Each number is 128 + 24 x the weight over its row's rms, rounded and kept within 0 to 255. Layers, rows and columns count from 0. Numbers have three digits each. The size before them is the row's rms in percent of the matrix's.

# q: layer 7 attention query, 128x128, rms 0.182, rows 0-20,32-52,64-84,96-116, columns 0-127
# k: layer 7 attention key, 32x128, rms 0.181, rows 0-20, columns 0-127
q0 110:168092137139112113117107097115097088134137156193090149137150091078130135109123105122138099151137107153117113124106105140118153114139077128112117086126125095113122137121118160111107117172117098101081148111139107145168126128162114097122106109120105122111100111114138146178133130156151126098128158145143116148109143074158144154144113125082127149087095122139107135177083139093106111141127
q32 028:128144126140148129127163105122153139121107088117132093131090121116129113102116125131136103150140103110094143165135130139122126129138085115107139138145149135140149093115142111099185139151099106099129102122100148138137141136132123119101146140124117158120129109116155112162164197145160157123099159157162125153114151172120163135193164176097115180126159140077139140106146139106132065156129
q64 063:127095133166085087131110128109108129121124116133172142113092055112151093148089106139111134137136077124126082161108134130128120125128083117139170118132130082138141120111141125102125168132118081098128133096170167123112154125110100120093117137079131128125109117122122134206159164156143126103098127128115131133135111141118140141189129145127129159136104097127133168113122158153129128140153
q96 140:088139141156083119086150094125103092169137127174098119136152142115136122123126117162115138130121153136114127155127058107176153102110144139093146121118112135127133090113154135125091153126107108133118099116124153171102160139144151125106088139162166157162131148171143112130105124127151136134173127125104120150091134130113157088119133108112093157128106117127108144158075150124082092147160
k0 067:141124140090105084092142137143131132154099077136154119166144145120146088096114106123098115124157138131123131141143138153112143089129129170122107112135085080158121141111145120131144141136138077097118123154114160157114145110160153162144131147120143122133127127135133132183140145136157156104144082143093111136077102093120119059147105140171077168112123137120172109117103113157132108127139
q1 045:145113111115132120127141113201112137142138125048120146155139141089154077121120135116130125091113091135121167102136121124132125164124136159150116125140121138129083161171134113132092154157139098117145113144148109120120158114144147077138097120154158176096080145124141153147099130128178154119067151133137136147143139103140114114141085147093131173121115149125114141114111142113132101138104
q33 013:101113134138117125115111118097179182151071158141127137162169092106095134112108087123173134190138124114133124123118128113131138142140153114082147171115131156147139169135122111072140143177136091094137130110102147115110151131105164115131113106130139087119114135141156140151142133136118175108126140133119164153108131140127138143183164117111126126110182100126129153128109109177107128134111
q65 026:133124127146142141130146171169114137151145085126138105126103156095141154116160162098098111114107141143141176112152103120116134114126118141114165131164131136100146157098146137122113122149103131121149093136096135097122117134144085085105129137135145089164154121123096133193094131103141168171135178119123134164113154143117157165189072121134124110104159153089124141130130116144148115161159
q97 097:151134138148120121144160123114098109114089166131105076118114126124113083116113149145101116139096146151123130170126151121117151100159095144094114099171130102118112136095125124173154098115096134140081076128132150202103137140102140153189133142091129149149141145105124119125134107084167118123158161152123123132107112114129095144160098136145114151108100139138144091129106165154162110128133
k1 047:195159127149118118141169139136107125104138167180152093095102148112128116077107151130098104127110146109118141167128142130119110095127103144128115095175128093097123130119126119128151103107096149102143090185121113160131159144115093144137144146101152119140133127108119133110148109130136102178146144175165122148124117137133074156168113116148143149112099125141118145131087149154157092157102
q2 066:141115107137117118104108124172114116128163137113088117152130137102164145125118118118128146134099093159101131122137088119140154144166078127100113094142118128134129149154125146110098098146118088076080126133121116130133171097145116120139098098172106120099100129128166115148135132156172155122107146136157126132143152090157139147138074132098115191117098096137078144159107143120104124167090
q34 022:164143153159135142098136121149131149132145137110114139098135083115152161138142161142155121167143113162120131102135102189114122141067126144139143072090077173157088143167090137131145113133146109109135133113117115123140156102150150151135087117152125142117141145114126140129154125120093092115131149107152155103160175119115149069110154106116180107141140140137132123109138109152077137109127
q66 043:163113139126126114101127146165122155134144090118116148130133091076112181120127176152136108110130118146144173109155127159146104137089099109111141095098110155163115132122160134122126117106119123103119112108139166131097109077148123107119093136154108136109135144101094164127124097104080112138108145107149180088116147105120090151106086111098160124139110130125068127130122117135132182108096
q98 113:140098135122147143132129131146081119103108160136111123112123115132141147159138129149108120104135159155090118116130131119088147113114086136101081097148090117115099119123135153159121126148140122143055113115113154195168141116160157132194110102144067117120141131114105126155130119102117121095143131158088145138099143098155067146130104104116098147098114121148139076107137153116134128131124
k2 057:164125143115161150108118119137129133111136131146089099141095136119116145146155114149079109111158144159095158158122123119130125104146096147116128159127101103075111095112102140127124157134152159113108111133114127158126126092144121148135112107155086099097149143152090115104132160131149122117140102106127169142133089104141056193178132119121105140112093106147087097149168161136126152162118
q3 193:099102113097102119144090126147124118209097098113145141111142160098136106150071132133141141074147110140115117126133102129130141143096088126144102115133145143179147121121142131157131120132068127092134132146116149137154137123106114149122128120150165167115142142135114130131107104144173125125148141156160154119158110152126114095132154118104162129118134112114130120137146167158188087193092
q35 167:138147103067127174129143135158113137119143183114100098126113144131157152115113130119138183114118147142113151169133121114133153171128143117169119111114172139098130123116160120143064099159179159150151139167144139145125090124141108140131116188165137141127114131137125119080132135122128105152136114143130103097142127128133141165141110111190123117143126114113136115110118192167123122166104
q67 148:142128134123135144135131135158096107133113135147136141131093132150064159131146112109119103130152122135160121148127129106143130140119095120141140148137085105102097114128111104100096102159057127109130134108143111135125156187140131063207122083140161129114145150135161110143128118134126156138090145142135143127165126132139103143126124103139111146141105114137112122117100133089218131166107
q99 170:110140111098149141130085115145145106044126111106130121119115115125177118129123100138145113135123135081132128105109123115122136148078158109117143143089216170175143139145117133138109130156178140137124134076139113103094145148140115152143114141141174144131113137140119124129118152155151108126110117131150110110103119120080097167170131169164094092129132137116149136144119160129118142151145
k3 066:123102127169099173178092110141155111108104113156127210072161117132137117103128144118142112144110116113161124120114139127124133118107155105152133121145120156134126154127096120129137120125068138144143168092169098139137124153126074112127120154078101118126106107153119123172098097120087144130126133104127152113137102141107148092100130121139112100098121145142096157089166145121143116114164
q4 074:146127136108101114172101130107111125122164137132110133113138120109168164132101082098104145125118127144108115154106124090126164132147095103078112097154110118113122147128110152122094105120125128094103131150161094108157129126162071116124102140123107128104103132134162139141119161157152114087110143129150096147162135097177141168122100123110099192091085124098083153140110149117102120162115
q36 025:167097157152089151068143067131117133135147110109126119109145060085119176120115112126118103180107111124102152121111181136145117117103159139123145134111141121133154145134132146104155083143110073094127154121121121113164149130146139149113111152115102107134111110092121126136161161148091134131119153100091155132137155088113165120136114113109150141109155140123122132134115071136116122090137
q68 042:144141093109132143129122098090136128123161090102112095104099091136140092151128124112112156137109114129123148100117129151174125103118140135127104086115127128139144127168135158129133129112135105137112131147165127110134124073140106116097076151111118155087139119110098147147100164125112142118136134126103130137112158098157099168125073150083119143132114142110125112140090159090130206081074
q100 099:126150079093131124107145150120084127099070121140098083110127123128134125135127128114109142112139124146081091155118124119118141126141140122121100111144127124113116127132115157140076115136139141145081086169147180166184147150126185130153106106103102148115106120113124128104139145098133069102102151177133105126121100086131111165117097110157087134140092125145118122096092146149144117130135
k4 055:120143125100176120087169175153108157136071135143105070127111144086136097142125136114088119121140097170088086151128123105143134127099113141126125121108148090126132151079146177131099135109143115138098127141089145140122161126170134141155097102120150109129135107126106130126141184106138095086116132109136123122121111084146087147152124096134105118137110101119096145124086172129140129124142
q5 167:138109156138107121120159167184118137080116112104142091165075137147122118106131129123115127162144165149120107126158136166115139121137118114162127094189108134126091126125133159139098090150115140097117127150126150136123123106138149166153139123137174137119150147098134094130149117127110156127133144187115123121095110137120114149139162090149104122112115165080124100127119144139218150147115
q37 172:141100130145096149120135118164071105134158154116129100131136162094144159092100171159092140135144157126124126157149122133099162171158110139149138113127140090091117104161139156137090111163137178103112155140132157158120123111152126139134130137156164126128080137115114140097121160124119126116138103151123099133088107127135116208124082118148093124124093101124090132156098158141145136125111
q69 184:146144126104164107125150134141088096120133112104135096134114155128174140138125150127120143119131140114154156151118119158140149119159082119152146129122078119101090130126163130120092108157162158130128116158119108100105105118172116130163115170110156134135100153119163114156092127120137083158143132172151122086096125119099149201118087172121080124123089118125111101119106129145154164112150
q101 166:126112129111127107080136121111125139141124109122123115129150103092130140113139103170115110107131144154128132115157159132103128114114120143129164182153108141117101128072129145171137125100190122124122052114134150172186148120109140152130130163102100143152159136178134083136145137116124104111160135106105141127119140122173102115148126118149186129097163160148147122104155127111087093145139
k5 069:083086115146121102138114106117115130161134102100134176135148143150137132075133115148150079116180177130148129127155106158148131096141115158131149174135148134128083129173092149120100148124127110157150162151151105127160132096142130161112168132172121122124145155107111117128132090136118095143116116062151155150114124127128172104151169148137127090106127175116109144141135118126125137093134
q6 154:102149128144126111149103145115126113152147163140173161136128144131080150161102115137143156139157142121123158090175108149187119066094124148134127133130128155099130178141107150125163130141109124106127124105117155119144118133166126133125135079134133096121135129131151143127093162138142132128164125098122168132148120147069145139114181111108109098155114094141168161109125093138126118124198
q38 090:136170113112126126168169158130133125108119184109090127100102166140142131097144134107137123099150151117138144157111115117129119160169128122125152116124153145129105135137181162127085140137179161179153124176128140120101089141135123127106136140169196139129158126146127115124126149103157127143149112141100123117141111166163114156121120107164099098130107100135118085126126199143122131140096
q70 148:144153155119166138150174183122154137141131118110145179139115192102165165107152147114141156103151125146141149125150156138087120142142137130128140110139137151110090101107134117117117128181133155131146125153141143118116105117091114104172145105174145132108176097100181134156153135127145096144121141172117136115145148178160104182137158118143157147129111111145136129138127163141120099154125
q102 181:122136155127137116135122099132161107160132123129177133128132114137074109146130072141110123160146161092100132116135113133159123062127133118117128132142085177133133125140130146172148108143104113145137120095182112135138138131131133112154148069115153153079126131136122106163128113132173092114114133089149139133124081100128106103118185096093111144174105168136123102103145123120154129148156
k6 058:121076158123114156122159113101159110154146145089146137134117128151134126122109116127132116178167156137129084149154146146093173126126114117135124121113088110091176089119126103139108141155178169158160159104165104127098132106168090090146126132104100154079109125130163125141126109166141094142149111198107134152111117152126106141133144155132107143106129137141131124153151136160117148148121
q7 088:124130146117123151175111137080115148147156138148112142123119124121155141139090101094111146139168162121121119129079111122120161124147105095113122134153102078121125140133112141150095090174106154105122124132151084132162114139160075115177110148120113146103123143134167117168108151148133104105130134153160130145174116101141144181095119138128100186077105137121119155138104129103084114119136
q39 051:097090095152089131150114088124095122130123169130175149104144091110164095142117089118104132140118148087134113112087138108136122132103176120132094105143133075153128142127134136139122056137118103139123159142138095121138158111168109164131131143113141120128134079103167116143139201128122151093120103092094131147135140115108143135108112152094117142107155101140089152126136115119130129090126
q71 074:149095108111129179164112088092112154113162174124141152107124105159127107140134081085107140136149164109127134118065145126137133150115146107149109094163123093130131142141135135138134073167097124139100158137139106135136114133128090160157087163145149137117116119126171131159169185123113143083120108094100132109144162132144135162105142137110087138121124121133119143125113135088101143103109
q103 095:157093149098109133144152123093109153099112123124113105087130086113144106163104107133131151120150155155128109181130093130103147155149082119108089118185105104119157146107110154161073097145100115127136118088147091143143158147147118105159101154073118136144121117130151125144142140102106090120129134164145133161112135112126116180102096103088081129104121134145127122112117113163121136149123
k7 048:136096180110114103139177144113113141144109162112134108106112091131166067163102089129143126151160182127131077138162139084113142129117095134118134113167130093110146127085132104122117113159119101128112167099117099149110136134146114108163120143108108149136125111126163122132144148121134117085162134175115169180097149147130111171152137111116091153095126150126171119116123141132123130146118
q8 165:143120142118142170138134148149133167090124165095108116114097159098159141137138187110151136117121137133134144156121133126112177136152115127132133116124167142110109106106133103137095112160185182169095069178149118115129080128121133140129145192141131125125134141160153142126132128117124106153131132180131127108115120127126073163132087129165136136126070094121117116114106141124151136108115
q40 084:122067096110128153173091063141112118152175132120161137123137113110133120138108098122113120111126136088139098129091152121135148103115133083161100099140105085154164137116141143131131062188114091140133142104172100131132146137152088143156119135112119146112105129118160138130113173106109133087110096111129105157099103140099138116105119129119143124114153126116141148111158116104132113089161
q72 111:144120106101125179163077066122084149132159136117127153113121130103119138132095113113129124093147126112150111125107122152115184139158140101158108127130143089143138140129176145158103075180100144149121119136194139140123098120162089121171106188153130121124100103161136129131113151100113131142120116132114117151117126126131117162085101123129125135111098145114111109120150131094134147093161
q104 130:149116118123162167172111159138129110063122185150122140149155132129151154150093136115132139116120109113141132144087117133115178121149134112144123110084172111094120133118144152108155109189244170134103133125145121117128117119109137122136119132141124127130092110151124146105137136147130118118114115140107118155111099140110129126154132165143168146137121136119140104177151149128094163119136
k8 070:120088140145167091187122140079141130150145110119120132136143107123076101169143093070184148129100112139153128070138137127156149111133121129088108109160122140163150148165127136155139133103098135115104113103155091133114109161104123125166131115124129133126108144124109125134136127113104161134117172102131159131124114126119149078068109121107136106120131191087138112132165119129137115116129
q9 100:131152115147137117115094125175130149121104122129121112141127158145107110111143140184162099056079092109117134132145119128163127109141115138135160134075123171119142079099163122132164163086148126139132089100132178127103096111128155109099124107107136098130117123152142146115099101118111136151151105103131115139105152138122096124150137103132163076166139153135158106129129088160160143100135
q41 064:144141154100166113113120143136158118143147073124094087173142157153111158110141185113145123102083099156136156118167114155118156105132075142145144146111112162116149097122116103127141198117125143105134089106132156124106087116076145107106147100113110130096136153145102146122108098113122112135136155181165083121122120131151094136130129133146145135138104159123159116095130117145134120140127
q73 083:121150160115133092109127156162145113139120061134119088143146169113148144122131180146125092100085090135147127122151101139145131106120098153129147148105136184121145097115146130120129181079142131121164067103131137104108126125137154076102170093104109118114114122126104124133090086111123114162134141170154089142127111120132113102134109133128171132149134152122121129128129102171163121146138
q105 094:121102140149133084090126106141165092146157117153123106130133132155089070146118123125117101113104122118143133099154099104162156083148103136106140150141142118164141106115079126147116162109069124144127130098136123097121104114132190118143130102132128112119150145153125151134085097113139159134138138132155095144131120116138126071099185112106156155144146170084126157129148089141141133170124
k9 047:124133119137149138112101114116155125130142115176116125103108129093063165153151124131126162102118122147165180069099114146168087131123104117134105142133150149163104146191108153125116136132067102093133117132141148098183124151143153148126094114138135101144126144128118130108131123104099193150119121101154129115145108108131135092098133114125154108169150142102090137139127093134154119134140
q10 176:137096116110153198184117149122094155098139194122114151146079137111147126133108103115142160104131160122131124143116137100106183151154145095145121123146131076108131150103135140122113066174164163151131116151136131145157100139154106147181114178153137120132135135148149124126117167117168090144129110154148121131127125132120114179113118141167127139125104115121122121105117149135109125120120
q42 106:110092093134113175151088119122076124139147166143163154124132116107141124124115076127107137122131141104152084152094114117123132138132156091124099104143133065138127146122154144146136059156127119141139156127148118152148174129177095142156111117132149134136118123101163129126121207116147135102121088079117120154121094132103130122123133165139144106140142084135101119129136135093113110122155
q74 135:122090081115132183180096084106065130128146181132122160139109130126121147134115069114124145105145150101154128128117131117111157145141173112135118125126134058133111163116158169144121053174111147156117163145134134161133125128148095151169106154155162125136123134129133136110117176107156128116113099112137120149131128125126133165114124123141119110122110107130112128120140148104099141120148
q106 111:131133134102132167127132156107086132082104174126133135137088135120171124144094142144127151090132131149144109141125125095077180165160147111140097121091162099119099139145157121109129095163174171136104124110143143132197113098135121144162100171150115126142089143136139131125106148102152096112140102167127124140092137117131117179140101144136135127139137088126151125141117139118107182131124
k10 059:114128116109111140132127132140097125145145183096166096140096128136170113123120131127148171097108155074131079144132124105068178120153135110139141129114119085146128067084143098145079064145152136157124129118147140117084119084128116157140120168148139143147116118152163136123116135097162128072148092124100114133098142134113113122118141138130148123149129096122154128115123130109119162132136
q11 150:168091108135123121157093102131140143161176117123152134128134166171115109147077097110155151118126172098164121082108097117135175109139114086155125125144094115158132117125145134145133137127104107086149110112162126100093131143093131143152126120114163132122103132152136103130096121123117170130110112096157090146169137139128172117064126135113103135135137165080126172117158110123118102133138
q43 085:157088155154171122153100117121185093172157089123147123156164147134088127131138166131090121138103136162153129109139134169125141076123108119148120139135059136116137110128099115120157154154071103139103134109154092111138130137093120157111116116090109122140107148132152136143117103121105151106103113153154115117144139144120103119071141156097149098125150137122153151113158092110118110115160
q75 104:143121106159172136153098115099147112156141095130128102161126149163118149122140126139137106114124117134186162083089126162143129077118117099144142162105085130140141091133097139143146168145110126141133120107125124106089104120108161123143119091077150100097130169125120137133095079104119150110143119133124089146147129141111129100083129159109154089179139136107116115110168083122112149117159
q107 112:111117087166098152131139109122113134177127142116167097113142158169056133146091109117132125096109153153199135106138100123168139146142139118112118078110114112129148128174145163130104163108036136111134136141174133102112145132137121141151140110140114102143116135125149131134083133096158124118136100152128117132160119125102154103090123127172122127098135134115100144123121123150112118120131
k11 067:117133111181134107110084096115153103150101084135123131123152133132066152130153151115124167115084103151165147077126121122148095133137130103104115132149130147167156128181161133176148152096081112104125122130150142097121125135124138153128142091125121128108099134102112121125109126106140160160140109129120095098159113130124148070075148153126136113147139139106087107140155112141157088152146
q12 103:069095141111137111162120106102142097140164145094156197135172082135107091113152107125132145144119160101125081116117128122162119121109129083139110118126101124148123139180097165117127119113101094104096165121133120079143153094144123118090156086109138161118121102131121145152128114133176149129105147109108130136143120147131166110117140118147110133137102167137091109145130109121122098165160
q44 110:121123138139141110139147094142131131150154110117173152141135077133096105155121122130134132144175113100085127134125146120095086127162119131115108125123118125159096120156127107161162115104097091126101150110111120080116165098126131127126113100080127139161125107118114144094149151117141175206130187149109109119135137180118157169145132080112117143130131132115140109141145104094167120167138
q76 107:121137129149131138124112112119120117134137128134165160120112069127097053130143106122118130161125127118090109123153144123133071112146126082145124132132099117126106130174092107102156136091101070134102160091104118089116133110124131141091130082103158136127118106126135112108131165139136175150138169120098122139142162151103172116133128124093110120140109158138155093136107119118198146153133
q108 100:137143158135111136181152111112122090096130125168158145113147103143100103135166130130107133158154130133118138145183131110100093084130158130168143102151130146155107126178159118139130095100077162139103134145141135074123182129160156154159147105096130127143126125132086119123140154131135147157115147116081103160113155120112151119123126046109133144100094146125111114109133127133127127128128
k12 107:113109133154118142154160123118118126095112118157147176135158142102102060131139132147103127118092161145119130145187164141104106109129131122162153108105176128149123091169131114090139134100096157143105159097137107088137168132115141142136126147077127118137117114094108091109119115174143189151099120121079103136141150118125126138136108107082102138138131124103130121113168163111122147147142
q13 064:134108118104154119131124120147118152133084103129096095127134113189153102113143181133151088102105081128105192122120125111096137116170109115098124101139119112120096132101128126142137138118179124184149114115148142180118142138120164083094129119116134135152098121086110138161183116123131113110120139186126125122121138129122121158134121162128182121168125117173123144105138100117141107127120
q45 106:136135113116137142121112117116135156132110122162083128118146132150144116124092125108153132052135092067122138119076109130107118128141113141079105120149143123118101132116146141134156101127141158087179123136151184137121123103112165123121157116119118127098098108127129163144150126062131114105143150173130084127162076098155154151140123092172137125135114139154149129134114136178104121122108
q77 083:141141095096145142111096111125130153137097097163089117120131115123138121124120152113157124044148090088114142122106110141108119161156113136097111121148147115127097146107164145122155106118128145095167112133135159148129148109107131107137143138096095142082120090104095158152115133089140099116134170165127064121138084086160134158168132097162138154102123148147130138140096125156103132134128
q109 088:147148104157116111113112124148129150128142098142113114171190107149167118127116154115140098115153112080124139124167103079099128124159120125140105153133120110152132116103171111152154143117138150102159195107120121151117133100135126145133203094108135121094075127097145128172109106143110111139141174118118114143158123125135089134120143120122112155133093126129119125066133166116116096157129
k13 108:129148104168110129141103089122151153120152094123100091147160130158125139143104179139096102110149098112110126123139122117103150141176150089134067163137127096129138113090171120153173139120120141137147159135126117120131122123135121117154172120077099168079070139122146128148103121152144109147144129131118091103170106121141122142098167131105140164141103126155088122150140147108139082138117
q14 069:078185153143109143122126167140101187117126147141119136152105108148156075114106124133139142166086138138136120152149114136155113152107138106130149088157145126130127156098173093123137104094133121133152100187081137112165105121087092123102123136104158142134171088130118138135122146130134095150148131144128128104124149119113158140129057104156129127149132117130166150120114119155116156090136
q46 095:124169125146146130121140116079114116156117115156120132176103117170160085159130112138138117109092123107102136076083167111121156107124125115135144109167092149122132148100142101106151141122133146120099115178074132103147110089087126116101132106117160120143123093126105153154128141161152126075132133158125100138143166131100161100112137131096113143119096167142097137154087117124149167106125
q78 111:110141095112142154131105115136086165122139152146085111149087108163168090131116130125129126141086123084082136152093164086121151123131156113116132114137138121110117119090145142088124131115159129160077109154069113122130114114091139175090108126140180104134143101145111157131134134131115135083109137122130088127156179090122162140130110090117123136132106118132146141147087142118142159095124
q110 081:078158110154097137120102154135161159117135091144107143145142067165149123104155107137130107121127140109103111172105168142131141146156183137094131123125127144107161140105149106072108126134156120139112138162091128104166085117119123169119101115098162147120143125125117135118119127119133130125105120127186133145133161144128153111128110070149162115111103147087114119100066135112140156140153
k14 122:132148107163106144121090117168135162122155090161116139108165072134137115072136134147147096141098128123119096109136161126105126153112163115109128104161127144122162097107141129062100121147162137124108122138124110120165085120102135166110110104085150152140098083112131148150141114112086129135090157127156100129147127129128136107117089075168140113085091137110117125106100115146127117122152
q15 073:101146119146162117138107167116115136157125128126177151158112118134152089125118114110169126132148165083119097137129155111101138116121124109129125156093108083150108117124123093125083126131107131131140100073107122129107128086124119144107126142136174127169110154114156142150103155130123155098162114108139159126169124154162113127149147149122154157110123116093100151101122063063144079142100
q47 105:156146097139139123101160135141133133128163148133168151164111135094142130135145160099165100116131147096122099129095121143195130117148127120111137126097094124126114092127130105123115140140133111124158103087123177172113098120135130119145122156115171131167130136130174113089110128108091096125165119091144169131151078144157111180109110127151144126140135062105117111118133099090146096143105
q79 093:151180101133183131097146180143122125103160142119182131158107129090157109119118156106181110105119135087121108137094115136158111111136112080118120097109109100107095091115143116122117138129141130139141079112112151154099097100131135126121100145102172103170152135113183096108097146120107111141160113099149145147155111155146111172128101133139125123136123085121122120139137092104145111121119
q111 082:170175114129151096122143136133139171135146120136136138161130134098167088131122137110137133129099118118112144127138143133133165125147123114149152086122100113158104093154145107126176117152165137115116085047107110150084128149125109109104124155143168102103147141108188099074108164160121133107140111081114126143159119151114129159115137118145140128137152107127076141150142078112120125127133
k15 119:125180091135164138142132146123127139070138114135151150180156134082166115130135116085130166114106099110134135100132129116164184116133121135146130100144114130125113090127126135124136152124147174095116092100099129132075134141132096124110155155131151080074142149098152092114089135141137146091138101084137111147184126163142138162147121109136112152144155093112111136140151117121117142120141
q16 075:124139086118116137147163161068154167112094151100134109134117140139132129119174145157127115087085090083132104171126101125085136137135166133108151119117149117101099161114144126101084151083173140148084129101139137140153127129115139150140112127127112129102093138118074118100144158132103091165145120152114123158120116146107100140169125140136116130105188128128113088101131121138151133149124
q48 106:078170091155106151140174148133153152110139164132111154144113150099108133115144133163104140117098127098158130106165093096134111128174117107158145135125118145103112151126101123101108152134158122103099085084153115173177131138100120152149120142131112119051088168148124138130137144143109135119129117143105111169116110147085111130132111117122137117106163179136110070123113126123129138128133
q80 093:097138089134103181180173172101144126098149134122110133154121146084102156120139146156120157095101116107150138122140084131124126140157115136156124137154141120109119162102144149102100130139171128129081105109169140173154119129102125126193141145153110153096105147138099150106088124145115112119158108158123147137124081140131079152119114102131161126113158135138128075153112107126104133141121
q112 077:106129139090122152167123155106118138090157141113105122128171126162122128108149113155116136121105110090124138164143108136127096112149125127168146128138124121127126181079060150120095129128119125154122134090129119169134127136098090141145100114123140182070130157076137121116135163162099099131111162141132108159129142151094092135123109158123098068119128138091116112123145149170099127142144
k16 120:115124090093098159166116143150138096120128168133099100150182116158109137138146154128120158135111107141152152155125104151106063109110116135157132132142124129135119133114074156120081102143120144127121118059187109199128105120133111124123111143152134158105155164101126129144142179149119120146116153147122094136110109139125083154143110131164140115109126140101097114137155138133091119116117
q17 064:158139142102113139126182181153114146108127092147087107143100139093138122142156159138113113112104100139094184139120103164129103123146136156119107145112153173150119129104153117093109098143167139131103126097115169129110140161147154109170143149131130146126147156127090132172121096115109111146156145156111131124105081109141104168138109136144158104141185125095121113097107135135112157172143
q49 099:125116125110102125151099146092104117093151099156125083121132164124130143151117146111111172128109113136054127090110133143112136112158113179128074109132105148180090147145126080136142164117160108116134114087144102110136111177152125133109135114153155135174096121147111146115138143178098122151152113149122150139124088143103104117107124150115140142101146130122082127083118151156137154134124
q81 078:158139130116101140121145158093123108133124074145116084122126142082103141132137162140082184147116092132112138127099107170132118128162102150114063111126093106140119137128145116130147133126175109131108132096150094121142143182137177122155113142147137150127117108132135111154120138171103135155160135197122149138117088127105119118084153171141145145087145153129093136126124163132138146143126
q113 082:123176146131111117107125156116172141123111143125140094132136143118124136142173126144089153170134149143083155135089111114084130135139150136102096083128138105151115113117153120117109135144168119093116110079130125108146124178162175108180117155141120096143102119179144111116112141090093149135123087165144130101134103102098136110091096103106180137114121131121110155108102137140127166144151
k17 113:142156164122108171148161136106173132163098122101164086146125126156114150135170101147083151167097135143104110136102127149105129117089107164096107072149150132154157125137156114147111136136124141099113102141134127145141121189161156163166128122120128121110136192141128115138112160118093141118122113173138160112116122097115124085117087145123163135123127154104121146099112146123122130172123
q18 063:122081152149170145150122132109170109153082146148095144113150113120096165120102122147144149093081102159161132114097159161112131147114089115135108136115146085108168140168111172120112126103123093118112134120115159105130116135097138125123122165093139129127093151141123135172135065133159115133146125155138139146102083146172097114119136148156155126162142100149122123099170117139145142157111
q50 105:106119137166147125137134095126167130147089144120098103095128097114115122141095139140120096135114152156114111070111149149134112172106134134070104150102114133142142154130104166126095125147108100122161123134155156113116142120118115137130066190102118126138100125130083131129111106125156072165131139116150151126113078115192112134138118134119161125147146107147112129109157066116125157145119
q82 096:135091127166133182149143111106144136123114145119084104091136099105116149136094094144147126126110115161115133085118147140121132185116126128096114142103153104138163168128106200142114113120122103141137134083122147148124141137122140129130082182139112131126102120145070116109119109129144068161133126113129161154103068115172091124134135139152158126151132099156111116112140098122121143153112
q114 080:135085140142099131165074127117166113119130145119084145083145096101130138116122128151126126136135082166107138131113138165131133165089129119150072149114113100106155134178134139139146166128136099141132145151111130122107160126116110156137102142135114139120088173131123102099112123098167123146127090164142132175100103102158130128100148129168153130152153069148126127147151096088123173134121
k18 129:104110152142133115141126143121152127128147148126099174114135110093119127155151088142153139179144102178099142095123100145121123139098119128127075135107107085122150118149159148143130160120138094120127136119091134137084130101125130153133119142147133173087120166130100062087137100117152095143139089158116154161093098101159115131144140159174149118155138087166131123165152103102132138136109
q19 085:159112124131094126129118048114153100148151114112099143086135128118096158134113093121125133142152129145120165089143112125173144100117142154152138123097133148147160183194141147130129115172080087088117152140132162107131164103146118106106146102116112136122084124133167116157133121113130136156107125111107122115150158071118152119108139116107142104154127128146156143109166116148114163147129
q51 117:148126140130126110098128119087201111155115093130109189120150118163074142126128088140097122126152149122137121080145112145121129093108145158122142155133118185117138160132143133106137115146055099068100145139149107129154133104137121126120150101103111132107135118093145089169145102105116129115136098112090150095100153123082128127131146099091140113127130152145129135133140134163125127111106
q83 105:153111136142113122121143100093185103153120127144125195100154134168066134133112072145120122145151133131154136086151108142160119090117144134134137147153137149131150175171114116115138113131089123096118151128140097134163148150151116093156162111099113124112119129109180102161146106092106123122147103103092143128109138134078157113116151100116118087128157179139132114122156140149127134134135
q115 084:134094118187071124117183130138170084164136140136092159112128144151105183112128118138143110146126132171166111138128121098152130136163108175119142131101145133130137146152075130134139100093107143118135154142161074133145099108115125100147155130159113147099087164133136140129085100144100118099157113098097146106155127117118136129105135103140107145105131133182127135131156132131140086120128
k19 113:134084106172098125136157101136153108130125124134129192111148128148104132134114108148154123182105087146159167103131142148171117144149138143138151148131145154146133158148086130113125094129132130075133131106141083187146100130122105061093160130137109134130097125089134138141116102165118107130126154127101131147145106181106132140111121105112110145107147148178150116141155095163128112126131
q20 078:140140105129137183105166097135152133148149160164117112134114115149126101115122147154113153131055116120138122131126157107094116121145156135111129139153140179137086108133123147100149140162164138129145138155116184167138096165170179190146127144136174145155133121124161105125128108114134129132147088177091140174133127149113151137136128153133092132135119114120122106117106173149149110106119
q52 099:163124182104116135120115129143137116156129146134120126129148131095117115134139137119127129110115081098139094135164149116078095136150093135100097135109098126077122130169093139135130106142126119118134163100135140136121156145114147147140133104080203164140141131136163136144164135185118174169119156128108117133195122158151179108125126162097097161139140133112144136131098113131113097119117
q84 093:165117086136094121129100111142152091150129104129148111114163093101089082110117108115140127142142130117135111128139146113110075114105127134104124125123090130139092145145103112136159117114115114098126144063119149148141136151134152143132137125075203140128143094132149085149185139173118168119074135115112127126177107111140167092122151145104088139137139123106152151115128109106128128104133
q116 078:137130097134106121100097151128134081102145146134128139108125132112072134099124141120090120115135105130130086136123153100098108114153157147103137145142152087139154132178120126130105107120118142089144141125132162102141110163156167127154153134086173130154175129159156101116120127116106091159129136118155151158137131120175178150098098128143112160135110095069189142155145130096114138102133
k20 104:156119111119093112106079156127139099088153122143109096143162116148078135130139122108079109103145121129120104094145132104110105102141136160082139176145098114101120106161098154147149137087117175083182142119115122111159151156144153134119137145110164112135155136176147116150130125098136139156104135100157128099149135105160164137113130129144096119143126125090169151119149101129106133081146